Weights of a small GPT-style language model, trained from scratch on English Wikipedia: vocabulary 30233, 3365 steps.
Each number is 128 + 32 x the weight over its row's rms, rounded and kept within 0 to 255. Layers, rows and columns count from 0. Numbers have three digits each. The size before them is the row's rms in percent of the matrix's.

# layer 3 attention key, 256x256, rms 0.0378, rows 219-255, columns 128-255
100:124111159104106169139183153141158108077071124098140148124131126184148141115128111089109121184124141126097119145162154139117147113068174109117130084130191087142147037120158110094134111130144102065155143083116140082109175073131144170101175143147120119117145118111161133119108096146090085187105098140115135144142084154112124156131144182163178120166184072141166111152085081140156110136138
089:118108116116146166126132109117167084102079076126114051139076120150170150159101122177150187117137119115058199122112110062068094130168123145120106130094135149152140164086183136081129191177108171186208144170148180150116075097134154146131117161121126151217131111151158097150127104197171143123161174150101113162127147129126165079152134104176115138087142164145094096148100134062130127075146
097:106155160123107085100122113147130102132117047103074106181114141124168096133111141178137160090157150106181174114130136118164137123178148172166064148121135115143177150129136150160083195154063140191188135160103146104145060096113104091105099129144139174161128122151136193104141141163113092110125150103135178115136221112136125075141195138134057120123099157180118077129120152113115137123148
100:115103134164075100096123145151158103143059094128080118189078141146165117094136091090116074126157122122120106160151144070209128070128059137146136075123153111172117146164142152165117197149079139136138151143076150113110110108120141106117121097066120138171156112101202143058113115137113071117120154169084141132098111145119050169166197141137126082118112169158147096144142105120127116145150
096:124138097129138161155137115129119147069111151082078163110095115121126234131126157128123142120124106126131130040110093105096093096138115159156118079111112097120067119123146063128101119120173064148135110117149167134168140147110217149109132108164125168104146105114159132131121102138200109134175118117175123192213135126170148143088144130190178072090134128095181126166089124101119119075158
121:136154128112113165090131143143134144240151192106122141106121151117117141130122142111131196123120161123143105132144140131139150166152149080151155161066092114094116171130074105127161083101139146123084103125171116088146192159078092089162117120189126099129188047141068063142148166059139088056083154160146174116118133148121076177104107121124072194147141108154151101124109115196071085144142
109:137138159159120084163121132115157160114181075150064101155140099084106117109153138115134123116090057135076155093148125099124134128125149209059099146158169118138099155094163136091139119133095152120189152154114115125079086109127138162141144120131162143115109154161096185101078120213084123190122077159086139138121122076135194133146118115092138119079077110174103178138149138098104119117136
108:159097130139155149147097131201137108150079144174144160115113177142093138115133102078130147220155151107136112144128113146133108144119097077148124073133158102076114137188131129090129109137135059079081122144119097133161130205113118066128168127167106141128138112122116099119195100145129119108110145136181095140104084141200082189144146103160129148143193126082126080141113120193158124125134
092:135107132124128152136110147160145103130070154187195152103106150144133086129121099122145146155162174107174132095091105147088085121122103120166089086111124135064163168191091175097148135158097083107077073166132122100150126157122139056132137120165109144122141127119077121109186110160142152108099112133166075153111105124202057148164069089145103164131145091087112050124095143147184127145108
092:131138126111149084120100104121100161080198102071082134132131086093127171120128113155095128087104074157100104120190148112145155143137127169058130137135143129166079111064165038157089099096158165152160142077129097146117104084115160165119118142118121102138099136118157123138064166142116110141154145112091183144163117151077168106053167125129141077136107144180135183086162167072099133132164
083:096126152126086164098163158155170121185108083176156096142132183183147065125113146175138180138168169102167126126103133127094098143126130153177104114116168154112204153168079200140137157187072120138094121176148152104129116119147134070144116123154169111141075127107059087145138101104128174111112144158170100129123169139178097130152087146139112173124129090118056089158078091126174122128147
089:140149102170153136131107129158132083128107146119124134129125121113130157150130123063147101122144156102078126113150153124139149136099142072143207093161101093136077092180199183075133179122111132086194178125134124113144131154093067217112116117102073185142186174158186140129199154106118067112100074144108079100115108135153116154167151153151157077160143118099146192193169130151165161130150
099:167103117119163121169097163110117129069149149140103153083104085102108180140160059135092092140143123138092137083132090116118137130117132097083112082198132092119048141126167073056131082096190123100138128129089126159143092135141118159092152114106130110115152111120175131123137155180128125117138104085100117109103095138102144118093195118122179055096123154160146109063125132111111171129154
101:093187144056117116160106147160130071124129071137074136128145113122097109140138173083103088092189107105081167126116158084102141118073141091154093127148192070128115088168151164094055159124141094088179146151070164108096116148124090169121082167111154207131139116098164146139164134184134124155098116091082087081111186061134189107211126132122155095057103127161107090143128099109166127093115
096:122130094149160128181133081096130158116182170088119150089130127141122150139147133126123178113069111165070110120175122086080146101086178104113168130073098169104077098088176055159133101089135107097135180073172100117096183091150135153123172124103119135102155123109162127097079131143120130101151077177108096152109060173145160147092146122151166082192185138120158162129106155095148139078132
067:148116127197169126123131121115124134097160150104116181101121082101113165109116075118136106114094111179077093100168144127105172142137174120079111107178054117132077161085208049071125085058134134116147157089118113135131140121114120185098152142120049129132178111110134133112110118133112107120122065080118137164127106178123101129114147100126141105106117138128167146101121169116070107158154
072:086157144119115115122149159133175126179113061169117106125118142177133077113148135167125133117185107137177120141115149137131100117130097130120119093118154164119158178145067205118123170175084115171103094146121141113118161115147161047145100104170194092176075128121073103148103113100145146116118195147146129092141167162140108150144101132147134157139120085150070073127101085124137136135146
121:131075125093097128144067161123125136120078174207161087113152149097075117139070172113104107123167152143189160102090097194139087179126055133168101145136143114087140156176113132161128128125168136142077088189125128165180120185132092071163087189126135121110094161108089112152178155110107164121114182102174084193101087102152102130135140101112101171075120138136088084121104127142124141119102
111:094124144078118134135142190141150107093095126149187120168125124151155106143116166123129180164161194078201149131077125113138103141135106175098094126163149093079195135200070180131106129169131117126132096180146144122118108090168131096130139124177157101106109127109084075132189081120108188141095167110136146120119151113132079105148075122114066173123110086134071069078075103133118119150117
105:116115174119124118128144160114129119108065125121137072154143119122175111183110120127131077135168177084174152150136161177192100120119138122126135115124137099194181133143143212074138173171079126152147093175131129110113106146123088122078070162136115138153136217160113136106175137157172104144118164083113077160129159067123098119175088134143106151142132146090125143216128128135109157104138
097:132171090161171067117154180158151104162192024132104148119070134132138128062150099156167159107127114140096103111150143133125136123114152118068118097179119180158062165064122129104118107125131116141189178088141142107068135123085166151114192060172140168138099073142097122094082093103155118110094138138112124103146195149153177138151174131158165138117147118130097132098152156118137113141157
110:127127139085092092158117151134120111100062120163156122165110114104137114175111169103120131092155116125237157135089129181164104109126085168205125146119161104101144157180096171162128162149089131182118063177127154150145089150104118054146064159184148124112117127105116117136181147126157123117128163122165128141137168123115094098164068131104098187126078107102101083136144135145112150071122
072:152145159086084126144118139101160078126118105149117084126138153146117096166123147155138124115175119084144189114067107094141081060156109109181127111127151112115152123160124191155113248194125121209141108164084177119122045136103136088105068126117183122194079152134150153145135126152115130113130134146116127100165159117079117152118127136095114101100084086156112106144156102160143165105115
073:154090207108152182130108150097162111072074137139176065129135122092166158178119160090145162124126150101094189119092129074168070148166090134137137153143172116102124129131083143148139205178175149162170090171122146136165078117169152135157057136093134103158096180141163093166146130139071112166149117115093173169135068142079080136083153144094100091095095107194147143184181134113123159144109
104:097138120138196170114110197122118121191139070074129117130119167187171172112111143162138197140099155088143134114144152058093151171139133126050128120151099135093138130076105121131107123138095128097113154125184148104120131077122184188101132090095090103136121141149112105190124069116071180153116167176099176116140108140152112091070118129144148110160162104162100134098072133115154119096128
089:137168108136162132129147161156138105132153055119093100162074159129173071152122079149168158159124122058169169144106118108177120092177160168124093147166084136169143137103109162123100153164110146178164148183124120118088072100089126125119093076143134137137120121137115107127135128177146120109129135113161166100104229127163104101128152105128095113156110123171062124118137142072111147135168
098:134087105146146212137130108081148138072152191146176140085135133114117163125102129149160130156065092134109185092100084097032115156127121118106106155161131151104134071077131044128134085121230135107083103151140129149142126114173169131162179162140126088101093117125086079166124122123109209145158102123193131136148082142115158119046105121132134145088127095155092150102112133116135107142130
103:111109111140193149113144146137134162114155161108061137136089141161172154139156090173066091109142143139095136086118129078093107105172141130076112060176100127201145125085135058103123132135179155093047101141124128135159123109144185116104137094082136084106097100143126124107107086165109120172159126131128178118168085092128129131084157169156163099114102155147184122156105132112126137181119
103:106066164104082152135145051096196154109100091133130144142164068123076174106139171126127161135090090123134162172141146095075074155105086111200171176109192125091179125128179069143169134103142071100180121126146095102081144120152149116139157146175153150129142141136137138132097123177128137074124153120086099154124089141139153152125120127152151129099118138173154184161102100109156139061146
096:135141127063112121137200101088123129164106150075153136117135131108097134175092121157133139094092157114166161093128116101095141187121184145155104184134122115097186074151118108186086109129134124091169122128122126100176106095116105112112136181136138166089148120086134136116223137140091148164122134092172152126103151142127148057117087132134083179141176106132070097094109165130175113132119
094:145113110118160120167158129098135149174063167146186146123123117103092076106166108128149111138133174147108098084152137199133147217084151099084128183117142188122145097134140132160150112127130126080119150106127124111093146114126086077134212153097147162097133125094065126105141110131144135124120149098126130115086143181138118120131063138143127169171151122062048137090121121208138099130111
105:147172096154161145116075166166113125115172139140086107095143127121153182099147129135173096174183097096102115099109109156157157061157111132163115097048080180131103155115157129111117191108083155151114126110145122132127120115076153120150154119091125129127091110157115188126086164084176136079186083189178112093173201164109132143110169138151150102120101213104127172205118092119148107111165
110:117096108186145125056117128165113115207125133131158090167089133112185099145144113080132091056146153114054104141110116078169135100164073170059191127125075120199047188122096160139147123115124146085099130160158104180177142182103157109183064097067088105151114161171147106140106103119174129148153102169155142145098134133063127127132156129093156115123094167057143153155213095146138134174094
094:164138140158150153116093113155129109081051145153147157069093108074079166108176116091114125135142119165108082104108120189084137136142124098105116110167170148108091130114197059077169159127166142110137110082094164130082126109107148153142145156095096149155065104148129166127073112132187112142179112125041156100200074163056084174088084164143136153129107094129099168147123121172137100124148
095:173126079137128162169130115125116090065088123145155150079133094075118110158085143086203144144147171100103191070104086117131120130086114135174114172097139136115073101137096148115111145160213149142123163153140177145157047111118126148173140177092150150168179121148129143155127199190141144163132095122160126127124111163101140130117144129113072109178120110187166121123187113116109160120105
095:113140122135132106110144115128103138156129191120193087132160142117124126123134133127113134169149175127120065113173122199136193209121172128071119162092171141096148091163116131114097051116126134068111156083184070102173173116136117096160191166108143144080133148098078164116144120111106129134108157156125103099099126100153132144110108139138112154178187124088064096142085112169181105127125
103:150126149142106124133135073104124148076120159147151106102147071061113171164133190057207150168121115060134131104104114155173121199144128165169158179091148166052127115146116161142132123095138074142162140128167079155148101160154115123150157190154145178125106161109120135091195175133113134054148073147136093173118202112176161122154085087143133153099145133122092134182134121131172158149143